Each number is 128 + 32 x the weight over the matrix's rms, rounded and kept within 0 to 255. Layers, rows and columns count from 0. Numbers have three digits each.

# q: layer 10 attention query, 192x192, rms 0.0592, rows 0-64, columns 144-191
# k: layer 10 attention key, 192x192, rms 0.0549, rows 0-63, columns 144-191
# v: layer 10 attention value, 192x192, rms 0.0516, rows 0-63, columns 144-191
# o: layer 10 attention output (transposed), 192x192, rms 0.0481, rows 0-63, columns 144-191
q0:090171168122081082133117148098152144098147109138116079067087145065090132128135185128112089156135156163114155148168158132200142216144103108071106
k0:122141111139158123111128119153109169114101179165100145120120117119071089131098180079126073167106175105129155103133159129172028142156140140111145
q1:173184122191112157142087212177132029167105122134138165156110146183093154090163108130138100142065125071078134092072152091130137116167084146127096
k1:114109151113132145151140160138156118066151126133106116163149095161150167061149080110212137103130104120162172119129087131134235106198142090124207
q2:147163124131132118068161136139068163126191120130069084108138124151119123095116120143121112112128104130096212140145133136131164128090191122154113
k2:144135078171114149143084105116116157135136160160141129141129118108066128166098107057163116117162116144109139106126114113131000133098131160141139
q3:119115056128147134157106078139140157102196135090111018115108122073112170088102139097095117151097104133121186093099112140174121132096175124114122
k3:119140079150143123129104110129109147150118156135141131140125131153075135157090155075137122152139152120124132100100143141141000140121134149133135
q4:113114115115144114079118157074036209123121071186127240084136192113157095085148142124155147134102154100141074128125160006124132143167142139140130
k4:161112183132107141115154134070098075136114165104122142084115080075139156123171119134090141134129132134070159191093113087176123173060156151130134
q5:119140072114146128120133087134075150114183131127124063096135136095134158063113138112102114128145122139116183114123108120170143145101147124099143
k5:132122085152131135144103096132105155130126145150138141134131124118086135158103143100122110137134144110104132101108146141133000153109132164139113
q6:147098221110070127113156168088120125143054123145111249101149106140157077194134109177174142105145104137158082213134132122104144143141080134153100
k6:135125169112107134123148131132147091095149110115123115114130104127160123096164087181120158124116097144147128172144131127123255110133122118126100
q7:130118167129136126059125149113135141106108121129131159094115170141099168073152102131111198158074142099132076098123148047090100118163119127155075
k7:142127206118132122089140201111119098127096095105122107125114109185166169145150074160109163141126080146166121149138098104191164132086103091148153
q8:190164116194057158089117207169087144208094113101085202165123067191143039158161078141153090129145114040112146167082169067134157136046148194204087
k8:142117063131131165147121092127163096096172149095140140175127107156111108093138086060217145148142081107150122149115101123110255123128135123134161
q9:153091091116225178096131060155178073085154150072120024135135131118121192100134098093066135087132087153147175112120108187158125119077139091146188
k9:129111077135155135118125152168119123159161062092176083172110171157137157149140135129087138108168050161163103083154112124142000083112099114146130
q10:171089134138124143046158119146142096143074087138123150129067143113157077136119104156113102153135093122149157129151122057143106118090085150192087
k10:128071091118113133118167125157164100138130125062176088158109111189138082094185118149103164154130091124107092164171095142169158099090100107172096
q11:126118036126098138211138130157121203164148121158092124157115096121138145158143096149132119141134088147095113126105123136117133089122141120143172
k11:108142063139088130199112093085140130179143163162123142124131132112127166107088145075164150116142133088186081112140131084095042166086134182074123
q12:113119062137121120149157124160080180121182126168078066132129092116126147091121129114109110156165120148101141112147119103143142149105147154124124
k12:119124070146112135145089099110116139148119143151134142135114121091092148165087128076124107129145123109129120109122119139121000158102111169124121
q13:139128135109088109138128156105155129179088120135134196114086130139126069237120105179128126098103096126133096228098118136111127086135087116159159
k13:119139143148147124139166139125157110119139159103127078124137118140162104111145124148093151152115130127152072157151165093120255099144144125118151
q14:134180164130189114079095166070143155112131156106140218109158186145112093159162136105166130107079147097156105120136177107123135136178184116113168
k14:177145209114160136096206184118093068129150107087127172124115121094167125084163143129105101108124117234106159151090151105153199140141180101110211
q15:117084111102170148141170089147163062075139169112127069136156177069124176037129170128118156138049175135131156042125108164128111107168149121070064
k15:123118169074103116086144134159101107072118037115113156133154145125151186081136154237079140105118126142136187100094124188142042102183108111148103
q16:114083141076145095059106053126109211112145065124097087105124142167102111152107138139128114161200108124141069167130156128123156125126126128173149
k16:148098123144109112128102128158113146152125138138145136138083112036061112186109134077085122125165069173132078110187139116142000100056114147152107
q17:114057255098111094089146109085171136114127083126139102073089115066147137082089185156087144159170154201115160073163098182054116119099116114150118
k17:130086168094067117118110193164140208185084129100111112111120113193130124152125099199112143135091144114084143160150111110085058080072101164159067
q18:116116142140064149197104165158138112155076147163165198148160067195140089227119050177142123130174098124146063245121113161119135103169089141125193
k18:122132154120117141141139127102154123121140110127130119119135127134179108120152113148122132112122126120150102162135135125098255120143130119102094
q19:099148133117129117164123114125168177101196142115127046111096131053112153132125163106117116136140127171109154095168144140148128154130178114098171
k19:121146107146134121144126126140096161180113155131125140116105126122102136133074180078138092144128165128127118101104157128121000147117143169099136
q20:139116104135121130094134141177175170119101132126065135209097127170139096138156146138117105180118185128146120075148171067127123150103118115177049
k20:132074107088080112108137139123176073147128098099129126175098143122125110112167127095163120172135072145179122126139077133210107162122061085143180
q21:101111144068107064127178118109093215149126112147109135144138097177152117155098144151164133113160145177162099172122083156067127144095132129153124
k21:118158160133142099112077132038135162126112161157109117116132123139130104248135091156103106147147159162066114158149165122122164100107094118161110
q22:137048138068171135080150057146199112124106153092110085166093097139110132173095090145115128116152056134182146142090124143141111135086106118195108
k22:103165104130129096092118143157154120126155086092177067175130190144107154130175127117065161087183060176176060091199147137168119102075086092195134
q23:136110174071162124086143065182174126078156127068081008072167153150092150067109112141051130139090141140120186111117112224156137142119168138134100
k23:139111106145126127107092092155104181119133119142133118142113105121081147159100129113132123140123112124124149087122104137143000081145097113162077
q24:139094181138039164178095150108196093127054146107176179136143097116140105187148088171129145151144123081149034180109137119136135141161074144132090
k24:118120156102124124135142132142150106096141093107124127112131127146158127090146123172125147123110115108161109152133138131125255111151126111124093
q25:113101157120024101165129189105176183153096101157086176134122082134124068237120122176147117142187118139130053223131138098109158173115085125149145
k25:127110142135110121173133131130152114119160124140122126139099112052134130112123103120104120128123105121168089143166142093109254125114104145122127
q26:170102153151115185149131151150167052166053152116128192202171148155126114126144105138162118104118147113141083125121122131113112113174086147126073
k26:125099167089140125121159139147158091099139093098120141142148127131182122075175108188113145106121107136123130150128130141133255111158109101130115
q27:110160062120152090134137103152072217095196127136096044075119105116145148113124134130100133148133118123117171116133114136142134123105189119116154
k27:128135075159108132147096101097101156138124161154145128112117113112092132163077147079160122140135139114136124114116133130134000135122127152125128
q28:148136244124115105012160115131087119135130133156072105098124140155085137063069091144100123131165131207119177123204149137141123202118108146121075
k28:155085133151177136030112109113122148163083203154125157160125135130085054207119082108092085165121158175038154112151118165185021115102084141177110
q29:103108133062172101157132095151109128115173097128106036099150152155145164084125151162114126134096165166101166093093066238088149073118161094151171
k29:129120124140079122161068112121116209146137116149112121102119088147096164182087120139160116107139139115102167111135117135072000067141109150137112
q30:117119070096162131115146116127096177107199117117085081124123132085112139068127145102103132109080116143102202099118123101147131112109182113130134
k30:139129098156129128140106092124118153142122161136143126136130123118088150152108147096124127137142137116116129109107127113132000156109135152130160
q31:127084134080159092098153123146110137128171101152077088127126160136098184026113197118135128148081164207122162039115100150044132115127135096131111
k31:142125145115117098095099154112130142145113134144130143160118126097098128188116110134097113112150108178096133086154113121155000126115098150145183
v0:155142110115154182164132131096086117102127152089158145175137162142135180117132113139124070067100099059114149157073156127170130123106141136092151
o0:128115121135107126055120117153168154165105120130103096090139074148104089139128138139110158128153093176142124101180127184094155160137073135154096
v1:088125103119103119085148130147137146091142131088117124136092125082129146126124129246045135088104094123152126143111137106098119147153110102115118
o1:138137167106152157120147142143132122161156118134165116133132146183136135162098195021186124132187133126087119163093107117167114115092107097103139
v2:162143150191112243149048117063104136120126163162063117134143193141127114157064100076154150145149132169141132151160065055132119099086184079164088
o2:100146083106152085120220150153123153085082096135084129183115108126111114089131162164067110122107144102041155106135105163081139199134174179158124
v3:178174080063170107110152081185101112138127112090110107193088135167059121155155082090138161144033191133087191160135103183169119016137179098185159
o3:165081170158122146109070198111145174137123156111096109058152074037120099145137105217064116155190136083120080127113144130078184189082122159184133
v4:126141159116157124064235110158174158086122128089072083198193128122128163117121094097125181166164123137129112144160112113169134128154170117080089
o4:132079130097097176212117171115064144159097047156132161000155069124135144121177160138178094075162097075137150231134153073108141147109124062148144
v5:135099097214134230114063148137065123206125200119093134141131186137102096105066181066166070176139143090175079183140167059105130167071204150107080
o5:126171202133125073135236132114148130099098073126128112122125106133129134126145101092074153071078076225111166081142085202118138111183119157136141
v6:099161105159124081084089141143113129169136176122143122047090125133120111133107129131087170152124180141095129122131137130101128106152104165143152
o6:167141146134094135133120114100134118092151103154159134202105144116146103164133150098136133138128165147133130134102105128151127100117168132137173
v7:119107102057157069111090139142053130167122083191158126123087102152183113129146171207110149104100159134143158135124174200146128035133128176138172
o7:172158177157084159090170066121191143101129195115076132171086116116079119154156085068154150158166113158153111055106111115136173151108082124138132
v8:133131082203161061071172134171077141165117188117156116115060153160149127085143174135083208166093180066136107115137194140111114114204157121111091
o8:179124255109053181098145109076176119109104055137137127071113109067087142169139110055146127125165121228141128117089113112129126157040082106138197
v9:144158069119093139099197166104138118112138224055110123123126000132090231118152082129054211133135160167193116143137169113124112195162107092078181
o9:168104245129118132075107109132166127141161079141157108104201190114185123126116190104173120099152125167196130158081152175124134017113144167123112
v10:098089145140181102195111120114134096191138153105178176105146207153110116154147119128136003069150084099115099115090190177109138065041133204114183
o10:136123059203086098085026083152120151131140111092161118133115076111132046146139121175092160154115117156172145177196125207163121113219122130126121
v11:116137111102114123068185114152166161070125127144053074144167043083154165138115095151107217171124147233159155138172052106141120145143136110098092
o11:156099138087139153192177151126085150144159092148125165119141155176144125127154171092152067101177114045098100185075123081115136115104166073111121
v12:098147128148078036074194171144109135109127121161122132099125123087107069105109198184185123156106129153100112129137137155122134083183151115130105
o12:162167192146224136177081140130124134149135081094189175118089152139135181165115120065067100099122157098143091147048163045127128097103142104114165
v13:046154160109129059100181145133177150088138111145100113098120141089165174137119138192150116116164113132187121120167137144111110138143104134082115
o13:137095105108119150152165087111090140143137084150143170115124110168161114145139168041138073137164133135116110175099126071171107126114128033105192
v14:167106110140128165149200149061126108126128196108125136136133098145092140077150106074106159141113125128143103112102131081146132235129134086112084
o14:110112110125129119066060151155140124142154064102168072131198151083174164087104108149137168116062114141145142129172159176093115098139171186100110
v15:089118122218191018093188137158153147154125130125169126095119139138110134063193173142099191198125170061113094101141172167172135148181085136097115
o15:138107190092024181156129068073120077125119071149155129102110122110152171166100079061199134131125123186160140121126143030121094143084112047089189
v16:112161076098126043067189121162142145145134132080159145111101140140107133141150134195119166107104122070103126121125125196029116051190102129119154
o16:169098204159118186153061142083127156149163130130161135075142108096130110145111149081146104128147183148147138137039115074163141099108144089157202
v17:080109156039108095139109110075152155140132065159118127084110119083164132146170139180092129098137105150160152068099114136138126108105061167157109
o17:104114047139110166153132101168125126111162155129137114209117164174134104133110157096193096168144159104098117147164124100164100132106153092087139
v18:143158077142210186086141120219136138072131136073103070212162108127118162112119096172119140136078135088139148190127101131180131132171156079121098
o18:149119177078113120170173165106078115200122136170096150038148055166119136149132129121147177102191087104109121131113141084090180180104085113156108
v19:214115083164143227177068139137083082175125125123139140162123077137095068128122116070075090140072129150096143126080131080176145155068137144160123
o19:104151156119143097079112168157156099105115200107123089154116163117097158112115107211127197116109102136132150075151127209084146140151108229131037
v20:058104119091191107067117113191155190121139167088097111102143092122130166101128162193131121151098156094181126173167122171127126088155118098114112
o20:174187167140049118207182105118098116175168079135134138136120141195152117198133114054149128119166110122121107149078102086147144112102122085097181
v21:163100118072145066117120129154131117174117080184181144132102146156168106109195142118095123128080119123051134072090131127135137117095091178152096
o21:085115108131080180120090141129132111106114187107137109107087121080070121122139094159194171146126121112131144120164124148130137154122100135122119
v22:214157115134122158158190145135124091125114122131105122224142135198071113157099111037181094162089133154084137145137097122180141160109176080156115
o22:101106177128195103107079177147117115126080167130121129000146088031109158085158112222090159103126092103163144133134179146081144143136113191147094
v23:171135116197141198112141092138191133114114164123046082182172185160122136117074105034195129194129157109122115151165029080122117134123148121119063
o23:111086108081115105216147191099044168109107072161110163035139078063136111110162144179072084107133133139114163169136139107095116177104202116153160
v24:120119133054157143144070153120117125117148145071159151106142084086083131125169152217047092101115096107158128094070163176155140143127104095127179
o24:143184094173144090132083093170154117172157144103161083227141155220153099162084093121173179152124142103131072144133124132130127088143110185130077
v25:116071115100116143162106146115172123150133125137071134070112123155112123171110104119126166133132109189119122147128103110093127135135102126176114
o25:123152119133143116109138148157091127105156177125153129181121153096123099104152153120141121146123169102137129146108113145154121102112186167120149
v26:228161073112178198094095170248119108126136140053155125181091108150112122123140062156116092138034111117078143171134116121108131142143155084161141
o26:097141169111159071105147193095129126185121175131141104083134096133110146152136147158079204132166096117119136140051086191098185134115080158140132
v27:080083190096077070108138158087127141125135141125149131085116158082134088133140127212064161115191084177181100054129177137097134123156111150119147
o27:147173087147131163124083101166145137107152085120174128179136157165160134129092180048170093122118182112087136187141117137176078115120121146119156
v28:134146143094097196146088116093202131100121144129084097139127097164127157137145057021072165162115150194142192079141040108197126160094067064177136
o28:103098061106098102132178121162099091114137154161114100184157190101168126112098160221195112156115164073098109142172144119105096148109154175103075
v29:145165114146165133133103071089086120167133098151145131138130098108155159121164155090006131107126185110159141094099148118170115121086109182136107
o29:127079099109081151125138099116178156079109135123079057181128099109107094137128106163220158170154084163134109098212149159094128140110153118142098
v30:164158095072055110131073174165070105127129061175188156090074108148145088150135105155221080113098122190090153136120138143106128133153086114164224
o30:105109119152219096015144118110217112155129250093125124213134196145134158111103113125037141148091143114133095030064097170128138095148100151102071
v31:144154138075104131105086207161142136063129182108131132069095133172116095125111068161187169116102084166112143141164100155089142127197123000146189
o31:139172136159163054121122150127143126185157127132164142206137187134147139157089144135042130148093199068104116137000085127145121125076115198129155
q32:120145137132161122135113157109105104142101088107150155114131124225139144156131129162173124094135106100112100171099130147135138107106124102127133
k32:119088123123115124161132115113131136161143093131127109084118150154115094140128152162155122081136083139088116115095120102117219105129167092120146
q33:157116125135088166127110129146165102134081145070172158172148126169114096137152093146086165152146118093157102115125115091130132142152125141116118
k33:143103124131094145136134115118157110113139137101112099132139118151142117130127129115085117143121122128147140091088096131122255137120119106115123
q34:093131106082114132130124108143140128145136143121075149137175095144118160119124093157103152121135123089154120122114148131164127109145134171151129
k34:141114122098156123065106114120099133102125154100036152111140103082116095111102113194081134088130134172124153111124168063164169150159090120148123
q35:114118172125157080114128161124085175137204108136122079106092101113130117118112147082118147105150098145144123120138133161152162144076148112130113
k35:129135102141187119166118143174093141176122104155166133126117135090119135142135108140160158109153100137104100136136113130152000124136129200149131
q36:114124191112124117200130144122115128093126093159131119068122162091107196094139157080125138101127119118104162118088125146147129138094139140127104
k36:119124171126101130116149136125175122110091128149134143098117149089102154119169144100123132112145100099125113150144142076120083152083136146131134
q37:093109070053148118226144138150108167109143151189121103128134123109109181115113172079118148101088135166116158105108122145124078147111118126151056
k37:129112118123125114133120148115122119132100147151136131111098121148121167161166139117072137137129128130131129172146128138147005177095077113141133
q38:107110116120112145159164099143169160097131114164109090141141171071162163128106140146128098121072144102152151113108083154091120135097131143134105
k38:138095120142070117106150111118194183125118147130099112184111158079147208122107119130091113156116131112149157138146092160096003132077095157156146
q39:127093104139120131135147086168162105119144121099135103156145143148151128135110133142112162145129143061171111114087095143121150102146123166082145
k39:151099127140111136115162093135133121143148125086083099111132112107141143097094133135087120105126124124142116112112104146124170143148122205147141
q40:128150117129108100165127142115065119101127131176085156084136089121106154101103153127130115112094162149127162172107143129135113108130128106148121
k40:129153153103151133135081125104083144092128123161130185085120124152121143140118149130152122125104136122094157129145160107092000116158120110148124
q41:123127122104158122182131120141095082156115120155161178125154136104104166128158127126123132127141109136104096133116150140140094120158120163130164
k41:128137165103112112088153108098128081127114128104090152087124098121109087135133140118075134114124142104146121145128176092120208163173133090102157
q42:113152092129145106126151073152135154137186136137088036113120124126147160117058124144124138159115181096164159119052085168116143149094145123124089
k42:123124123152193128137123120144107135144119153142153119157123115109113211124096096143128158142133142121129102151139127192116000106118112198143112
q43:133144140171100107069156113104193150111101149100114095164123169148138122180146131144112129159147133092149097074097089122116134124086126121117151
k43:147125093150110121155148110151174164155140141120116095178123152147149160107102103148124130153144119105133139109120079153133228098084123128136133
q44:133111098126145132138125097143134113135151131115096122125146124164151154123096121178119117149128153071141115135055140141132140102149125168128163
k44:126100142118146131101164131122100134128151127116068120091132113105124114121112131175118097115141133119132127109115146130103139123174123163140119
q45:139101143092138166210113123121098089093142090174157127080140122030119173097103144155091094112101151099112137147102158132100121118162125143122123
k45:122104183101112129125136138096149153091117114125155140092132125071118160108139138141113084123091131083106138150145149081070003134191117146120158
q46:102135116124158131118157143136128156106145117158110142124119153113138104130113136137177114130081115164152133156134116145124138118165150105142125
k46:125116128144107105106128168134129142121114128147114166140131165126129125165120165097153123117118153153132158131175122137123024119137113138146138
q47:140133093133117174143131101140166086141061138095145167163170153151134146159142108159129107154101138089130090115096110116103102101182117154121150
k47:130116143127067127115157110088169120087139146106098097133134128165143113121112126103078095145107153109170150130102140118106255138134122087110123
q48:149141160168128133137127122124136089093112102105152153140135163103112119156155131151124112150120127086143112138121127153119118113115154148113187
k48:132106145136064108109152105119188140136134112098109111105118109130138118134123140107106116153132114112158124112123115120086207119127146123119158
q49:139142124141120087057157144102133153128116161155086134139079123114148071138140137130149122131111152180156156147167118116107134142118127106116118
k49:123145108130171120169072129148105154134148133148157136158111143135150157126130144135197130126125158143105164117141123183134047084111122134154128
q50:112118144082080129086126109109175121142116154104123156149135147138117134115127121145106148130147115121130139115128117073123135105167103148103136
k50:139112112105100142151152109137116113110132135091131138166140129077143087079114124142141088102133154143124164092123153088190234127117120092128138
q51:118136106109093115153138116147147140136092137118116123145144128146118127175134138125147147158104134118156142117116088167126116137099124137147125
k51:141090106129079114106129111093164131134127154118101124117105116173136144147117115109070149169107111118180132129111103162097226145093103113134128
q52:160135132146161145149108152123123128156099091100159184164139113167123108181161117139185106149121088112124076150128120115141128126132123144165180
k52:132129145124104122115159110112146116128136108115094130087126107135128079149127140117094133134133124134151129131114135095112255127150161111097153
q53:125137103149161118164147170128124137110166128161104085075099149087137148107088209092114110130065136140121164112122124138104110183063122158146109
k53:110154137143123129138141168124131124120102146156135148099111143134121174150145146087117117147122147117134112153145118170114000129110122155148146
q54:114144131117095099092178107155130124130155139127124080106107119091116134117106131126098133128126146161148162142143114190127117134099129129094071
k54:132152119135143147146094137144110123132116150137161135176139176143122168131105105099144143141124124112123127142159142144114002124112109173142108
q55:111129076115154164172109110154141098146129126107138116150172140178096189119094118151132120136121126080125102109050119126128090110164115148128114
k55:123118154120111134091155126093140089096115145106081103096151110164103118116107124114063110138117141097142109139110145113137190158143116106103133
q56:113098107133135175159121153142095100092129096149154161120141112067136124068140135129116124116056122144159118156188129096146104145197123137117115
k56:125113146137071131095121131069137122098123129105095123084131121100135079111138183110106107117091139158151158102126124091137107158149128122115154
q57:149121056180203154138113158130152128096154108104118098130129149113164105117107159134134089128065147107169117131112114084146120153162139119116148
k57:136110111163098114112152148080133139106133114110086096055120140115120090126117193124126111133123183178154151090119104147139054111134156155105201
q58:102116125067107129221120087158126124103130125165131125111163157126086208159098133118117148127146131100118153108075115170092120122115123144138126
k58:150110175091095123086159122113130098122099128122097160119109111097101159140131100113054126142110132096149127157131150142101152157116108114149159
q59:107102131079165134162115103147121136140155160155133098112128125101123209076113142096063129096138118094087138068081136131111108149122090161129059
k59:119143129112154142159128135146130109130107134141166154145131128099115162122156110130103105108140133103085108150132143119168005145122101135142133
q60:140130154178114127034166151081185161109081141098116156154102161120136063172150122161102116171127115106148076112152114083136133116134150113139184
k60:131128118145090117131157135129148152127145129110099112173125143133161074115113130140129119139146128117144161094124101102141255084131147102111127
q61:169130146128117142122124161123124091137087120153164198146115164134112108153170133130145146130144080162125126152181142115115134133144134125134158
k61:121141164119095126113153148122145092113133138120107135114126128129132094167157158093138115120134130132159129115118129133105255137142135097109138
q62:105164109083129115120099094121157102112120140142120124165136125190107195095133134131134174097187131112104189099077120124123139137107132142127084
k62:123095142118128140144117103147155098118116155136158130153111095071091183086153097153173120073135164152101149133115167140132137138100108081154124
q63:130138105147191129149157141126138156102192105130096069108085144086177089085087168109160098127064147127151173138141114109145133158145154092126113
k63:124131128161145114141140140134128145127133125156156142118118144113129125146128151119160133113148154156113123137163105155153000116121148184128147
v32:094109144077070132169114113085160169131143110182096124110157091114080089117116128134097158159100124119179132116118102172166136182099100113153062
o32:151151126167180154131128124174094111137141172066153131200124186197192144126143156113164111122133098077102096168115166054115176093150144141086129
v33:154141131216193127120132155191121108162100163115138119113089178158164148136127134133130093119124126103096124109148137120094128078122136095098140
o33:145113111083039107154153150105086132120085072196123161072124079052062118151149115094113193107122150203148191109193112146130108187116103125144134
v34:143111171125141085100104156151126093175116083105199138147100158124135193111152176154189064097156083118115119123120196159073147071103100106129165
o34:096157157098116116128170092067156105131096154152120139043121082105099141138137118104066139125107174125108158095223117103155138140119109143153156
v35:096185169021077059158122149053184142138142112148193142060113078110097102178138108116106144103115105194114134061117120154134132182124081083137136
o35:138075099164186164111061091182108144126141147088168158195136119155155114076116131157086094132114131090143091209145134115145131075146152151125114
v36:159133114180184147091170112080170104070111137171091109130112190106148102111116075146106150128113132073106147149114056131132120104193084126128072
o36:094122151114058122188101167133124144134101111145126123111116093097123152142123203165162115125102120153110162120110178118102137173115152109122135
v37:092156124101183062101089141151179111148136155096163123084103095113123174118160176147067113084147135066135111051089157154117129156114020129071193
o37:120089130113061127129083054101124099144113072131153160144144136126134110096090124118184124155115143211140186184148125088137118128164148137133086
v38:111143140187194204167041155119189122066118185185096104141139181150169145107063053130165022120140131130088141126105095159180124107094084063125148
o38:125143026115061084175187145134073140182137126183125113118118149103121153160157190161102205108094109104101140141178169098091136172142104146084109
v39:093149113147110095055245179128109149095120201116125125135132120085103093121117108135072192125111137133143115122139171133172122145189149147070066
o39:176104210142118139158055105135123118103132039126150127080130108151150148102123167073165112088115104175130123116109125107137143116092145105150181
v40:155157128116137088120114113150154111125120098085172147135093184149115164151153132170158147106096088104058118116128123114085137098166110078148119
o40:115064153120135133125129131104123154126107129167146110090130082075120084121117127094067100138113195155162136091170122151135108154055141110163170
v41:099101144087075151155121107107115151149161091148118141103160060103080084098133141140069137123128135121176132123119134155156116186101112158132087
o41:154161142161165153095111115144157104118131151054136117203135192206181156122120135113215115149154087102117098182094127090136172061145120117108101
v42:052110146056103131250183114108165155150144121170097146085141154094113101127114131158156067150117122124159117130094062134109133090141150108168123
o42:147138021150189149118112159201040158134150174108127107218100131189146126142158111114119135141125147082087111115193137116122130157122120138078110
v43:198141094122114145104174124176101113107118147143129101160137121169139069152122072082200229227088137202135159176206094103179135116150198096175118
o43:126105129125187130154166154136158109135141154141117105146111165124130185154148124174009103083154088025085098067025164124109153125129086144125118
v44:113062143140116137134233117078132163166129176145051119097130117083158050134137119134049120138150140133150120092150122101150127123117135202114108
o44:118155086144139174190100153213107104111142119081149105171097122195103136144152167101226132135128113112144138220130109142098135148156160109108095
v45:079143084121151145141114135091152155110166193163118116072153069116102111108122131091050169130113160111179113090113087135170122211152101149107150
o45:126124111146114158133088105177113109135167094109144115240159220166163125124094108139234124144142109172126114187081137107121111099131131141094072
v46:153181085160158155069122164103124127075142164094158122138114091124075116124147109105071144098125130116086116110117153102162125186124120137122127
o46:098113167132087127148100115135177101151129090141140080113178178123168136105061148159171115132137129177146144167085141136136092118110116139115096
v47:082114083129157157128117143125141140112136190106081123142162066080077128100124120101034136122158183107154096128129135129180125205116091205066137
o47:123160133136070121122083092111113098149157081108130112151170203169174135115089154130252137132124106208151150171078140113105126109165157119119088
v48:148141153151130095116095119205152098115124094187207107102096161168182119109146139148204153175121095127106145120134116162162141125168107067144122
o48:138093076089118122160180123075148138146093133153120158161082116098095144146150121116042136121108106122091127107193152080111140143105089114114146
v49:085123094118143099190143066147153099102111151168129143157114205151186161111130180166208123151125157095129124154128126131101126083190111137133148
o49:113108088097156140093167171090057144149143154154082130119082100074081096178143096095113133121124153174106116047199109127089130193101136093118141
v50:120189082116164146162080083074165129103135183136077134114119198170107163167085119137129087106089191077075132100082076133082123101154103103195148
o50:119097131148124133089138175145077182130164124150104083150138109066142068141116131129160142175139146165143081115115105153118120154118164150106126
v51:069135184111127076178152090137121126182137064148196147038082140114190111077152216203123089106132113052147118099095166151105138112202126120100099
o51:124079033123119127141140116106099130104079172142154152199084093145085102142154071054142156147118137212101174106255091078127122153075100065107126
v52:204118163185135095073128102205102095192101038118147106132093124162160148165165114133158131152111089135114148132159112101098144065110135094142117
o52:143096150086115110129141118089149127083073163140120177092097048080081119123147097128061131137143146102145137120121118156131123150145127124171146
v53:053093135106112157160168201100124176114146159119092129125178095061091097112108097080114112116211113143176093127115130106185124181084170180089143
o53:141186058142128130154088103185129099137167105109142113136154198230166170105132168152176121098088098103113149179107161119138132090189120140103126
v54:103134187101111090137096117149128147188145040120184118062117065091107128126136129168076093133117083093131110104096145169112127132127095113117109
o54:144124107137101131133111092113131119109084167108160169181137123183146128097131106104129128144127141123121150170190127079156153101125111118132107
v55:106143121053120133130077149093126144108164115142150127100171038106088115120127088079094148129125111139162110093105114131170117198123137133130135
o55:123120089166139159109096091165166117131139147103145114206182225191173140073112129172147097145130112118111129186073134118139132062149107146115075
v56:126127102064149129114138168141051122091140129091147142170152149142107167168147120091223155140166090169128104163138133069100128096136233081163203
o56:119175116150149109101130117127197155140153137159117082089174144119129139108128088168028080102109162057085149033042124161168127101122085167152142
v57:130141113079094138214089106095113134124139114119118146113139079139112129139108109106095099066134164123151147121120110107083117130095152133135151
o57:117110099164186126056111115138094162124150170109141125179159148141155080112138093158135131156139152136171118132077113154144121100173147120119096
v58:205127172230138165071102126147108121140094074102106112163106121155150151140087080117130096149156105122095164189148135109106128059088140120114090
o58:153153167106061067142143135089122150114097131157112169026127063076100121137171160149086160100115113124147155105122145147136150148159130110150177
v59:131093128204149183148089133141146115082117142204124099144123097137164128064127086131120074141155138145137160143113131149200127162077069142125152
o59:120153064101081106152173101109136122174119142138123124138112166128130151148155165146167177126129100120123141146177151105076136146154111112080090
v60:079181124087152073198148108130171105116126132138184162112098186115122136134157189156152141104101124115111118110122114116115132111193097113121151
o60:101061087122153142100103139125108139146131129143132119154113102096139103120071084143125102149116182163104145103174131134128080174082136124116125
v61:127153108125196095111167147167106088117106185092140133141109178140136127137159128109171127149148148152093118129144135074136137099144165106119163
o61:116119109104076120129112120102150138136127065170114128097120078072096136131103095165079130099117134139124163092136128163126102185108110136146134
v62:112081142108109144145083085125136154121144119183071114109162106146133120098098119113107152159130150121148133120127070162148119174132099134151077
o62:167185134157121141121146124116110125133146154080135168196114168152142121146174163111167132118124091094134085153085149068108197089156147114097144
v63:106120145167130107136111127212210146122112125177100109105137155122116085084100125167093111128126146123138125094144117206144127100141067130148089
o63:160133144096108142174141154072036127138100120101117186142083097116132149160163181083156168123121091147148119171157146065100172156154163102103139
q64:172073155134089167061140115118120148101089113125137181136136157084128084130098105101159147127164137116117066140137074131146105115126144172128115